{
  "n_head": 4,
  "norm": "rmsnorm",
  "norm_eps": 1e-05,
  "tie_embeddings": true,
  "parallel_block": true,
  "extras": ["capped logits"],
  "init_std_o": 0.0,
  "beta1": 0.95,
  "seq_len": 128,
  "train_tokens": 225100000
}
Each number is 128 + 32 x the weight over its row's rms, rounded and kept within 0 to 255. Layers, rows and columns count from 0. The size above them is the row's rms in percent of the matrix's.

# layer 2 MLP up, 1024x256, rms 0.151, rows 976-1023, columns 192-255
size [112 101 117 106 107  31 119 106 104 108  37 111  86 105 102 115  98  95 120 118 119  90 111  45  39  46 118 111  42 109  97  98  60 106 118  94  57 120 106  99  64  99  36 102 106 112 101 109]
[[167 129 143 154  95  71  67 100 106 130 152  99 159 146 107 171  39 113 126 131 109 142 121 145 149 122 108  71 124 138 147 108 140  88 138 126 110 153 178 126 109 210 133 109 120  93 175 180 177 106 124 116  82 105  89 130  91 158 141 129 122 122 169 190]
 [115 111 165 150  72 172 126 128  90  99 171 100 172  93  73 131  62 109 164 206  92 159  94 105  69  98 137 123  83  95 122 115 158 155 125  94  78 116 145 107 138 151 125 135 171 132 119 111 138 140 122 139 167  68 124 133 175 145 137 165  63 156 101 110]
 [ 52 137 165 161 153 115 125 118 110 125 155 111 111 170 122 165  92 158 126 121 129 144 134 131  90 144  62  98 134 146 174 126 126 141  96 186 131 103 179 122 147 144 157 125 125 182 142 145 136 119 195 130 142 106 107 142 138 144 125 114 127  69  99  75]
 [149 100 128 173 164 140  90 149 169 107 139 135 162 117 152 134 122 118 123 131  33 211 178 161 111 108 106 130  71 125 104  89  28 179 144 216 123 133 131  82 131 123 121 116 159  91 144 175  70  73 161 120 140 152  68 103 137 125  80 137 115 104  99  99]
 [136 136  88 143 146  98  81 149 182 123 133  91 134 127 132 126 156 121  62 144 116  89  84 104 161 116 106 102  88 134 113 123 160 115 146 102  88 142  90 140 132 152 133 151 134 163 158 159 119  64 183 129 149 145  93 154 126 132 113 110 157 133 102 131]
 [186 163 125 114 132 143 108 164 108  94 106 140  93 140  92  89 146 141  92 145 103 107 130 135 130 163 134 117  89 136 121 133 128 100 109  75  97 160 155 152  84 133 149 115 149 144 142 104  89 126 196 177 142  90 145 110 126  82 149 113 131  95 157 101]
 [132 103 212 157 162  99 140  96  91 146  91 140 170  82 146  86  65  65 104 172 150 144 125 132  70 102 119 164 158 124 127 105 153 147 141  94 131  99 126 192 104 147 158 143 126 126 106 144  55 134  92 167 161 151 146 124 125 164 170  93 112 151 126 100]
 [135 124 137 122 146 158 148 130 164 129 161 161 160  66 134  83  55 116 155 114  71 159 133  92 121 135 162 177 117 178 165 155 189  79 142 104  72 157 112 147 133 175 161 131  96 116 132 149 143  88 127 123 188 109 153  59 108  85 133 135 124 124 144 124]
 [122  79 109 148 146 126 185 154 169 117 135 125 135 142 151 198 116 109 141  84 187 146 167 149  69 123 164 102 138 133 163 145 147  92 133 127 126 122 104 105 154 176  87 107 109 105 167 146 115 149 193 124 122 150 126 145  88 182 113  98 179 132 123  89]
 [145 132 119 207 120 173 120 111 156 116 157 129 155 100 118  63 154 149 143  37 111 113 120 103 161 111  81 132 119 191 126 150 114 132 189 117 129  85 135  78 115 103 126 119  90 137 126 115 161 144 137  92 152 103 129 147 152 104 178 139 135  78 102 150]
 [ 97 120 115 140 149 115 129 110 119 122 161 178 156 158 135  98 133 194 178  98 109 131 144 111 134 161 117 150 104 160 102 142 149 173 135 119 148 135 166 179 111 109 124  87 143  60 190  91 104  69 114 106 118 148 156  67 113  82  89 102 117 119  47 154]
 [112 134 126 165 120 156 140  52  93 144 158 132 131 149 155  89  93 123 139 133 132 175 100 123 200 112 133 133 127 149 113 114 153  78 127 102 137 146 148 129 114 181 121 110 170 107 140 120 129 112 112 157 154 107 156 173 103 156 148 155 132 216  57  75]
 [165 155 132 122 123 180 159 134  85 155 130  91 133  77  56 153 114 133  91 110 120 156 136 106 206 133 127  94 123 177  93 148 164  95  93 128 117 138 146 129 177 132 101 148 173 144 149  82 120  86 177 122 174 118 193 193 123 166 131 227 157  77 127 148]
 [142 113 103 112 103 131 127 134 149 100 115 159  85  68  80  39  55 148  86 162 133 170  75 154 118 136 140 150 104 112 199 103 107 136 151 123  76  65 162 155 103  89 128 161 147 117 118 130 122 124 174 160 118 111 145 135 129  88 164 151 169  78  80 129]
 [190 158 129 124 124 126 111 229 137 137 157 144 126  69 180 151 135  93 178 158 124  76 113  92 140  83 163 137 128 116  84 151 151 161 188  71 160  92 164 128 123 139 185  64 130 129  95 118 146 131  96 142  98 118 134 123 158 116 145  93  86 148 130 156]
 [155 154  96 155 101 178 159 126 165 113  97 150 129  29 124 108  89 118 103 200  93 190 203 154 125  76 111 113  83 111 128 132 152 141 145 148 137  71 195  64  94 155  99 104  92 163 148  80 155  59 108 134  81 153 138  84 164 111 126 141 136 110  86 168]
 [137  81  97 149 174 118  72 100 124  49 176 125 154 110  73  84 134 145 132  99 136  70 110 183 105 109 130 128 144 128  96 124 132 137  94 110 163 111 130 118 105  88 107 112 130 111 105 163  36  88 145 178 122 109 108 164  87 102 150 111 152 139 115  70]
 [141 104  66 138 120 144  77 174 133  85 115 127  81 109 133 151 107  91 158 177 148 119 135 177 119 108 103 168 105 122 185 176 175  77  64  83 110  91 108  95 173 201 179 134 146  87 134 129 128 108 166 133 124  87  94 159 114 172 166 124 117 155 185 140]
 [198 150  84 138 123 100 162 117 180 156  86 126 111 116 112 112 166 149 103 121 128 149 139 135 147 199 121 135 149 105 127 134 156 143 148 109 164 134 115 122 173 129 145 139 105  80 137  81 121 160 114  94 137 100 153 114 126 132 128 105  88 144 128 106]
 [143  87 139 141 209  95 106 103 130 143 146 138 118  93 156 135  91 119 136 129  82 108  96 164  99  68 149  98  77 157  99 101  97 147 115 117 107 117 116 122 119 139 118 185 132 114  60 112 180 172 168 154 111 215 117 146  88 140 140 150  77  68 150 128]
 [121 184  99 123   7 158 163  96 196 181 110 155 133  68 104 119 103 156  95 126 121 132  93  86 119 114 123  68  50 101 170 127 128 119 113 153 109 130 169 172 200 110 171 172 137 107 142  70 151 144  98 111 176 165 191 178 110 146 117 195 126  64  84 129]
 [ 97 137 125 204 138 162 186 137  79 164 104  96  66 125  94 161 100 124 173 137 118 146 143 135 169 126 174  95  82 140 117 125 151 124  85 132 109 171 153 162 102 121 148 106 130  87 137 157 152 165  86 103 170 105  87 125 121 100  84 116 153  75  81 173]
 [102 171 104  77 131 132 161 148 126 166 133 125 100  99 150 149  82 125 114 187  89  92 107 140 111 172 105 156 144 145 164 180 100 183 135 106 124 156  90 177 138 107 141 192 113 151 172  90 157 115 123 176 118 167 155 117 137 129  86 172  91 144 102  95]
 [132 134 138 114  93 159 110 122 131 122 118 139 120 141 134 125 107  62  99  87 128 126 151 131 149 160 117  99 148 158  89 106 103 144 184 103 147 153 121  98 168 179 160  76 192 156 156 110 129  79 168 147 113 147 174 142 144  87 168  81  59  97  97 170]
 [115 121 129 225 170 156 173 105 105 137 130 105 108 145  62 163 182 153 130 123  56 193 150 143 126 200 136 128  43 144 150 130 117  94 135  89 119 185 140 127 115 232 149 136 123  77 127 111 103 101 159 114 100 139 147 149 111 157 110  78 150 124 131 166]
 [172 103 113 119 134 150 195 174 107 157 134 106  46 142 130 136 108 127 129 118  66 152 110 130 122 176 153 111 174 112 100 119 125 106 137 131 128 132 109  93 147 142 124  60  76 102 151 156  95  86 155 106 127  99 135 100 117 140 149  91 115 109  94 118]
 [148 127 114 132 127  73 158 126  93 144  78  86 100 133 123 159  80 100 153 151  31 167 109 108 155 133 166 120 149  69 120 153 104  74 173 161 102 143 154 148 146 185 136 182 128  80 189 121 172 110 106 156 121 140 176 100 123 133  69 117  88 103 149 196]
 [152 153 106 149 119 177 146 120 111 121 154 127 131  97 150 170 132 137 119 122  88 175 188 128  94  57 142 151 129 135 148 103 172  39 152 148 145 148 122 102 180 110 145 105 140 162 108 125 111  54 103 116 134 167 173 195 136 156 145  83 129 177  53 166]
 [102 137 115 131  92 129 111 177 145 125  98  78  95 179  97  55 117 164 131 133  98 143 136 163 109 125 141  94 143 134  87 116  66 123 115  14 136 107 184 129  93 137 230 129 127 127 166 108 117 104 147 108 123 121 158 125 103 158 137  86 114 113 153 134]
 [151 148 149 142  88 117 123 169 179 153 108  95 118 207 142 128 205 133  41 118 102 175 128 120 150 190 146 135 151  90 124 143 180 156 123  88 144 162 140 151 130 123 124 106 129 120 161 166 135 177 122 150 134 128 101 198 153 130 192 128 139  70  79 166]
 [ 63 126 125 113 107 148 139 158  90 124  99 189 164 184  88 136  90 190 124  69  77 174 165  76 165 142 130  72 129 124 115  91 157 179 165 109 115 122 131 158 121 148 229 169 100  96 199 141 146 105 153  98 102 104 147 132 112 101 131 129  90  49 167  93]
 [ 89  89 186 157 160 130 116 138  69 163  75 141  88  94 121 129 134  86 144 133 129  44 112 167 124 111 140 157 100  97  85 111 146  78 104 112 144 102 129 121 117 113 112 135 121 118  99  86 153 118 143 202 124 108  68 116 148 183 123  99 159 131 120 145]
 [147 129 100 134 154 143 156 144 123 107 106  66  82 119 122  96 162 149 148 118 111 171 172 164 139 145 175 117 173 124 110 132 102  47 121 122 128 126 102 110 124 176 120 188 219 124 168 160 109 114  96 163  96 123 125 138 106 137 167  90 140 121 114 121]
 [197 175 112 119  91 113 148  92 157 150 135 120 132 151 129 165  91 169 155 122 171 165  84 170 165  99  97 132  96 197 154 167 198 121 133 126 139 119 133 113 153 120 114 108  95 112  76 156 110 119 143 155  99 123 169 132 127  77  95  84  76 113 157 158]
 [156 212 146 112  89 166 202 149 156  91 134  66 118 192 115 112 182  93 148 118 163 133 122 101 136 107 101 129 149 146  98  98  94 219 106  84 142  83 105 145 116 124 190 139 126 166 147 131 125 114 129 184 134 101 104 108 152 138 139 122 154 155 139 116]
 [147 120 117 120 148 141 150 133 135 132 110 166 140 193 135 107 104 210 105 126 180 120  84 121 145  69  56 105 115 152 121 190  93 114 119 128 132 132  71 119  83  98 131 127 126  96 142 103 146  89 158  70 157  81 113 143 181 112  85 137 175 122 118 135]
 [101 184 143 160 108 163  61 137 156 132 128 118 136  70 157 112  88 150 171 116 116 106 138 107 160 172 158 189  75 114 168 167 154 129 145  93  82 128 141 149  75 147 102 106 103 116 161 149  99 183 128 119 176  82 163 149 100  61 145  56 116  94  96 125]
 [133 140  65 155 113 148 113 103 147 151 150 134 125 148  72 114 136 164 193 164 111 130 139 162 157 180 149  98 138  89 135 152 138 139 130 134  72 114 154 154 101  98 123 141 165 130 149 153 131  99 155 107 136 123 174  96 142 143 155 132  71 122 128 123]
 [179 116  97 128 155 128 185 131 118 125 156 106 139  90 180  70 158 128 104 133  97 131 146 127  91 155 170 145 121 137 161 121 185 136  58  53 164 138 125 164 124 164 100 120 126 153 115 120 124  78 103 117 118 108 195  77 127 150 115 178 123 176  95  92]
 [105 182 123 114  96 145 155 160 162 184 144 107 119 176 148 112 107  73 127 140 112 204 111 191 228 132  72 195 171 163 142 128 126 128 117 105 174 101 105 111 117 156 140 137 114 156  71 132 125 115 137  76 161 124 177 169 144 146  80 163 219 123 138 170]
 [130 156 149 120 123 139 208 139 134 156 139 149 112 175 125  51 123 128 124  64  96 213 103 117 112 140 118 101  94 175 102 169 161 132  58 119 119 165 121 141  94 120 145 156 102 125 128 131 135 156 115 113 122  69 182  96 180 116 119 107  66  63 105 102]
 [164 175  98  76 184 163 166 134  92 145  72  90 147 183  96  94  91 159 151   7 112 140 137 148 127 131 152  77 130 115 113 115 145 161 111 114  82 134 154  77 160 117 146 116  93 122 136 117 123 180 170 115 100 168 116 161 134 116 119 112 179 151  69 153]
 [114 132 134 137 148 115 125 167 156 146 126 118 170 154 129  93 120 147 153 139 135 107 175 112 162 117 161 134 130 162  69 119 134  68 133 162 140 109 160 174 110 173 180  87 139  96 163  95  89 139 150  91 138  20 208 163 122 198 173  92 114 167  89 161]
 [149 135 182 152 142 214 127 157 124  96 138 106 102  85 141  92 117 140  86 135 141 172 179  98 149 150 132 160  84 170 108 181  80 193 179 173 156 192 117 146 123 192 184 122  99 117 183 128 100  97 116 152 149 139 127 133 124  75 113 109 120 109 147 155]
 [ 73 150 157 138 101  92 146  91 139  84 153  68 139 156 113 132 111 214  72 135  66  60 125 161 188 123 128 140 138 150 130 136 118 152  89 110 141 178  98 107 172 194 135 139  81  92 179 120 136 113 134 154 184 128 137 158 143  54 128 144 170 146  96 125]
 [195 128  93 102  82 151 129  70  93 155 120  81 103  78 135 122 121 179 115 158 179 109  84  66 165 144 189 110  48 142 119 137 155 100 150 120 115 101 128 144 169  92 117 110 121 128 157 148  85 149 100 112 155 127 115 141 125 132 142 115  93 153 107 135]
 [130 151  91 145 111 201  92 184 161 148 110 174  80  54 128 101 151 132  61 151 106 190 136 143 144 144  84 139 132 187 184 173 143 110 138 123 123 177 141 116 183 127 151 109 197 136 147 146  63 130  90 116 171 158 126 160 156 103 152 151 113  93  74 141]
 [127  90  82 102 159 132 109 152 136 118 155 153 138 157 137 150 131 148 156 116 142 139  91  90  97 134 142 178  83 151  73 118 141 125  88 136 150 202 125 162 149 168  79 159 165 150 127 139 123 182 129 107 151 120 118 174 114 176 187 116 144 101 143 132]]
# layer 2 MLP down (transposed), 1024x256, rms 0.148, rows 976-1023, columns 192-255
size [112 106 112 107 108  29 117 102 100 101  44 106  88 101 106 109 104  99 108 109 127 106 113  58  40  58 112 107  39 113 106 100  58 106 109 101  85 116 110 104  99  99  38 106 103 109 105 100]
[[ 72 187 131 126 192 125 105  93 127 105 132 134 124 126 136 115 103 123  68 152 124  48 147 113 176 168 116 110  70 105 157  34 148 161 167 121 113 128  75 185 144 171 156 123 126 107  80 103 172  89  99 166 146 109 112 122 111 166 124 143 208  86 148 178]
 [148 110 120 151 137 103 165 166 161 141 182  86 132 149 161 143 136 149 125 131  91  77 154 127 116 136 119 110 105  75 108 157 164 156 111 121 109 148 167 119 127 135  98  89 146 140 127  97 109  59 132 112 185 172 117  77 110 177 105 110 103 189 128 164]
 [ 70 157 131 211 123 126 100 130 136 125 120 166 141 164 135 152 104 131 142 207 154  93 126  89 174 121 143  95 175 143 115 163 177  77 111 108 127 163 113 163 185 110  98 140  69 117 120 154  94 105 143 154 171 107 146  90 147 137 180 178 105 145 134 101]
 [137 143 155 167 156 107 142 108 175 126 154  72 148 102 169 150 108  97 144 136 136 123 184 152  73 133 129  67 108 167 115 163 105 145 142 108 121 198 151  93 184 157 118  64 119  98 108 158 156 123 174 118 157  99  87 170 103 150 105  45 116 162 151  88]
 [200 189 145 139 111 156  98 116 132 191 142  71 138  88 136 161  92  90 148  99 164  83 113 145 151 130  98 179 203 107 127 114 140 140 106 112 132  83 160 145 138 108 157 120 111 132  82 103 120 159 156 123 111 100 167 148 102 184 116 200 125 137 178 106]
 [128 132 164 163 138 161 105 151 169  85 108  75 195 174  49 162  86 171  97 127  88  84 172 233 152 114 168 160 145 102 148 105 118 136 152 123 163 121 118 169 103 100 167 142 122 127 104 141 157 161 103 144 172 126  37 140 120 196  95 192 145 148 166 131]
 [ 96 154 160 104 174  78 161 115 114  99 108 119  93 146 131 157 153 120 169  42 121  78  23 113 120  78 147 111  99 156 144 132 154 152  79 105  92 112 141  81 169  96 163 123 121 100 170 152 130 142 206  99 153 115 148 107 173 100  97 116 137 130 141 135]
 [ 90 114 186 134  85 131  98  89  95 121 116 138 106 130 136 145 132 114 118  66 127 122 104 173  72  97 148 110 165 108 215 162 138 163  86 127  75 136 112  76 192 116 114 167 104 126 114 152  87  85 104 168 141 187 154 109 199 196 153 190 107 169 183 122]
 [115 115 131 121  73 107  62 143 108 153 121 140 104 183 154  97 173 161  41 120 125 108  83  49 129 132 129  87 100 145 138 172  79  96 138 192 109 134  99  93 166  88 112 145 120 213  82 141 122 118 203 131 121 183 155  70 114 146 128 182 155 135 120  74]
 [ 95 155 129 138 197 113 174 122  67  78 110 128 147 145 140 123 208 123  71 157 131 113 145  99 174 153 109 186 115 146 167 107  72  90 173 182 113 104 124  99 147  44 151  80 121 138 149  99  96 131 139  95 132 142  86 123 136 127 106 104 160 123  90 136]
 [168  94 129 135 193 132 125 125  99  92 119 122 111 122 121 141 105  58 169 130 112 164 140 107 118 115 106  95 108 110 156 134 142  63 143 106 144 118 161  91 100 153 156  99 129 169  98 197  98 123  93 134  96 115  55 202 108 162 122  89 160 176  84  99]
 [ 87 151 106 157 127 106 136 140 136 126 148 155 143 109 146 171 134 108 160 179 157 162 158  86  93  77  96 157  87 149 139 193 147 129 123  40 135 143  97  97 122 116 148 129  99 128  91 148  90 161 140 156 104 127 132 206  92 128 153 115 145 141 166 173]
 [ 94 139 185 146 130 121  94 145 146 112 127 114 179  43  88 154 104 155 116 127  96 111  78 142  79  91 188 167 129 119 172 122 132 172 135 155 128 122 120  96 101 169  81 116 104 106 124 107 138 107 119 191 117 181  83 141 138 133 118 161 106 123 153  92]
 [155 189 178 108  97 118 119 113 181 134 160 162 151 106 183  97 131 103 172  88 109 131  83 148 124 164 151 155 119  63 121 199 137 130 137 107 135 146  97 120 127 100 157  87  75 156 149 109 126 172  84 174 143 177 152 159 177 123 161 194 143 106 112  75]
 [115 120 126  99 139 140 133 120  94 189 122 114 211 102 150 151 154 172 163  93 156  86 141 128 157 114 175 172 102  90 103  46 147 144  68 177 172  95 102 168 124 123 143 109  91  80 141 129 116 156 110 102 151  85 120 160  46 141 115 150 116 128 159 108]
 [136 165 119 138 139 157 150 135 164 130 159 129  96 202  79 117 152  86 148  90 113 102  62 128 175 201 129  77 151  61 166  98 113  89 135 152 128 121 129 100 152 175 168 148 113  97 133 153 149 106 143 123 161 171 132 145 157 104  70 113 112 178 102 127]
 [ 73  80 108 116  68 104 175 131 161 130 137  62 142 108 174 158 136 135 115 129 138 119 142 130 114  66 137 140 154 136 128 219  85 168 187  99  97 103 131 149 150  95 120 153 135 157 104  89 135 129 117 131 101 100  88 100  97  98 137 139 161 126 159 159]
 [ 89 138 139 122 103 111 101 171  85 105 131  73 155 143 161 157  92 100 174  25 160 122 140 114 137 130 108  95 120 101 179 200 142 173  80  99 123 172 107 139 187 158  97 146 120 191 149 154 129  79 116 115 140 116 117 141 120 138 176 108 123 111 160 117]
 [170 142 134 108  74 162 130  88 119  77 126 105 114 147 124 129 138 100  82  63  88 112 118 163 110 182 148 122 132 114 156  80 133 163 126 127  85  80 132 152 145  67 131 121 110 108 102 122  84  24 138 166 122 131 147 160 204 144 162 120 125 130 164  75]
 [141 163  81  92 110 104 141 111 134 148 108  88 135 130  82  75 101  97 100 117 140  56  79 130 122 110 118 133 184  64 159 202 122 110 135 179 136 150 138 133 138 116 141 132 109 156  83  70  88 126 141 152 136 127 101 123 118 146 125 148 183 116  86 117]
 [105 155 158 154 133 165 120 135  95 108 146 176 127  94 110 107 131 110 125 167 109 115 149 201 153 120 157 143 146  87 134 120 154 140 131 168 181 152 129 108 185 163 167 153 195 115 133 150 142 170 121 141 158 126 118 148  77 122 153 145  83 179 163 167]
 [ 66 136 112 184 118 136 190  95  67 120 120 119 131  95 107 117 135  90 145 142 109 108 141 115 173 116 142 150 184 148 115 129 148 121  93 103 132 104 107 142 127  69 160  85 109  91 121  91 165 147 105 100 133 117  59 123 189 149 145 125 146 134 130 145]
 [117 147 160  91 141 128  72 131 168 117  96 195 108 123  85 231 130 162 133 154 178 150  70 143 110  97  68 109 127 167  83 134 110  95  82 110  90 146  98 153  84 111 126 159 126  95 140 153 138 146 164 139  88 135 137 172 138 131 177 146 144 118 162  99]
 [ 84 121 209 100 140 123 133  97 181 200 104  86 138  44 186 113 147 200 102 140 107 145 155 116 173 156 104 143 149 133 107 120 135  75 134 144 160 124 169 127 127 119 130  96 117 149  98 104 121  72 121 135 162 152 120  91  88 194  92 181  84  49 108  93]
 [164 104 102 134 187 106 161 188 120  95 127  88 119 136 114 156  79  84  71  89  99  98  84 129 107 177  86 175 132 103 160  98 105 156 152 172 116 160 145  97  90 144 164 163 125 187 113 114 153  67  48 182  98 175 181 144 133 205  45 115 124  98 159 133]
 [133 139 215 114 107  89 130 110 128 137 185 122 147 118 196 138 148  97 156 170 237 117 116 143 165  79 128 177  50 109 113 158 134 124 143 111 116  90 137 160 133 135 146 161 170 153  84 135 130 149  89 152 153 138 115  64 156 190 117 181 130 175 134 135]
 [ 63 125 153 100 130  85 122 141 130 136 109 121 173 112  46 175 162 128 128  69 133 147 139 125 186 192 189 114 133 111 180  80 111 174 101 145 108 199 183 145 148 106 145 146 149 109 143 158 108 118  85 118 117 125 109 119 119  64 176 125 123 170 183 114]
 [146 162 100 121 112 118  27 152 110 153 127 121 172  58 138 184  85  65 114 111 104  90 118 112 131 119 167 151 166 122  94 142 163  95 103 152 142 132 160  90 139 120 133 114 140 150 140 157 182 169  74 149 139 124 134 172 116 128 182 120 128  93 151 127]
 [221 165  74 135  64 128 111 108 134 160 220 131  78 138 193 141 159 117 120 156 123 144 123 132  95  63 151 107 131 126 140 151 166  67 139  71 163 200 110 144 173 144  85 160 128 139 152 141 129 216 165  42 102 152  68 143 123 157 101 174 142 110 135 138]
 [160  98 104  92  61  91 123 177 164 142  96 153 162 145  77 134 170 133 140 110  71 143 101 208 115  89 116 157 179 194 120 108 202  94 146  97 103 105 158 143 110 102 140 135 125 169  75 115  65 123 150 134 161 129  84 141 140 121 141 149  99 161 114 120]
 [ 73 111 135 167 133 111 166 125 111  77 123 124 168 152 181  82 136 156 116 121 164 132 106 134 110 134 137 147  82  61 105 141 130 142  96 137 127  90 160  73 138 147 174 116 130 129 160  80 200 121 132 154 112 103 109 175 151 148  94 119 165 131 105 111]
 [101 117 151  52 142 159 138 116 118  94 184 113 148  82 123 122 161 143 167 107 198 140 102 147 116  90 167 133 109 107 164 144 136 180 115 181  55 120  55 100 100  88 120 144 128 137  62 117 130  87 160 151 125 166 116 108 130 104 117 162 132 160 137 167]
 [137 168 125 136 115 178 125  92 115 151  50 114  69 128 123 140 123 163 161 158 127 100 114 106  78  97  79 120  92 112 133 115  62 107 125 153 181 116 109 127 164 106 100 124 111  70 116 141 137 123 125 111 120 135  89 115 125 112 150 208 129  91 117  59]
 [ 91 154 226 123  38  59 132  83 103  94 119 105 120 137 125 185 158 126 121 123 132 183  57 118  92 176 126 126  84 128 132 110 125 164  99 141 138 109 136 106 144 104 127  46  89 197  87 140 137 120 138 149 126 164 104  83 107 138 143 141 133 156 114  90]
 [146 140 188 155 188 102 176 148 215 130 116 108 136  94 121 100 161 131  94  85 153 121 128 124 141 115 153  89 151 149  67 113  92 146 180 145  73 128 135 121 140 159 151 148 121 141  50 146 148 142  77 161  97 136  83 167  69 105 157 157 101 133 154 123]
 [ 52  91 103 108  30  83  47  85 126 103 199 146 133 154  96 144 103 107 143 134 112  82 100  88 141  61 135  91 120  96 112 165  98 119 127  88  59 102  48  69 138 154 148 149 117  64  94 135 130 110 118 119 104 141 117 108 147 153 124 141 151  89 158 147]
 [172 138 131 116 164 124 125 114 130 156 122  75 112  83 138 111 136 150 170 150 173 107 111 171  80  70 110  86 129  81 117  80 156 152 117  93 128 148 142  66 164  89  94 147 130 162  66 122  91 112 142 115  97 149 152 125 112 209 129 110 130 190 117 121]
 [200 147 155 132 147 165  70 167 116 165 125  76  99  93 154  69 139 133  88 148 152 137 140 123 161 103  96 100 107 142 136 157 122  59 142  82 156 130 173 121  90  98 134 107  84 165  68 115  89  57 160 113 122 112  89 138 139 170 101 166 118 134 100 162]
 [143 158 141 104 176 105  92 149 138  91 163 148  68 144 135 149 128 113 200 154 130 143 148  95  72  90 113 122 151 166 175 179  88 154 102 158 155  82 102 109 130  91 144 155 152 125 156 112 102 167 138  50 111 163  79 144 148 104  72 122 132 152 170 153]
 [116 139 133 131 154  85 155 145 145 200 174 134 146 125 127 151 150  57  61  83 100  99 105 132 102 130 161 151 206 145 136 118 148 101  84  80 170 132 125 140 212 134 151  52  68 147 108 126 118 111 155 140  99 197 111 130  94 128 131 113 110 142 154 127]
 [ 92 159 148 105 163  73 152 118 114  93  99 179 167 126 127  93 153 114  55 141 112 105 216  71 146 140 151 105 122 196 107 150 118 148 149 186 129 144 160 202 138 106 110 103 103  96 100  85 175 154 136 151 149 132  98 196  90 164 126 134 114 169 116 156]
 [ 83 113 106 128  99 147 117 119  96 198 134 103 109 128 140 120 212 178 147 103 101 145 136 152 123 146 147 182 119 120 104 149 133 146 118 179 138 162 122 126 113 112 116 176 113 142 123 103 102 164 112 189 124 163 160 115 146 104 118 161 106 155 108  66]
 [105 103 177 122  66 164 144  94 129  45 118 132 106 180 132 114 139 107 160 106 119 105 202 107 110  62 148 111 150 120 160 114 173 103 134  68  67 104 111  97 156 170 141  46 151 174 161 104  98  72 124 131 151 156 115 104 132 101 171 174 124 111 129 110]
 [119 148 123 146 129 103 162 115 128 108 135 119 137 131 133 155 119  64  97 117  85  72 150 164 120 153 143 161 150  74 158 121 183 188 162 129  62 118 147  66 197  86 165  96 139 161 135 143 133 112 109  73  77 210  92 103 141 135 163  76 154 137 162 102]
 [111 138 211 156 118  85 114 136 112 137 130 114 122  95  89 162 106 109 177  82  73 141 153 115  84 112 112 137 190 170 167  96 189 214 149 151 130 174 134 111 179 102 157 105 114  61  77 135  93 133  57 120 101 155 165 126 128 119 137 151 112 132 126  94]
 [ 70  97 126 154 107 112 116 131 161 186  95 172 133 133 157 129 217 130 169  78  79 131 122 191 110 145  93 132 150 126 152 125 109 113  80 100 142 114 113 129 135  54 122 189 121 161 131 141  88 102 128 148 102 153 131 123 116 156 117 115  90 169 134 123]
 [ 84  67 164 204  86 168 105 138 154 113 134 163 137 121 113 143 114 145 158 143 158 139 120 111 117  99  97 140 145 114 101 123 148 169 112  94 166 165  72 129 103 126 111 151 161 125 102 102 102 163 185 140  99 149 187 139 126 166 126 132 124 154 185 122]
 [135 170 115 165 141 152  97 135 153 139 186  64 152 137  62 137 143 201 121 134  99 130 171 148 107 112 147 153 148 141 101 176 134 144 179 162 148 148 156 109  41 113 132 109 121 111 138  75 137  78 153  84 117 107  78 147 117 143 121 177  69  87 164 152]]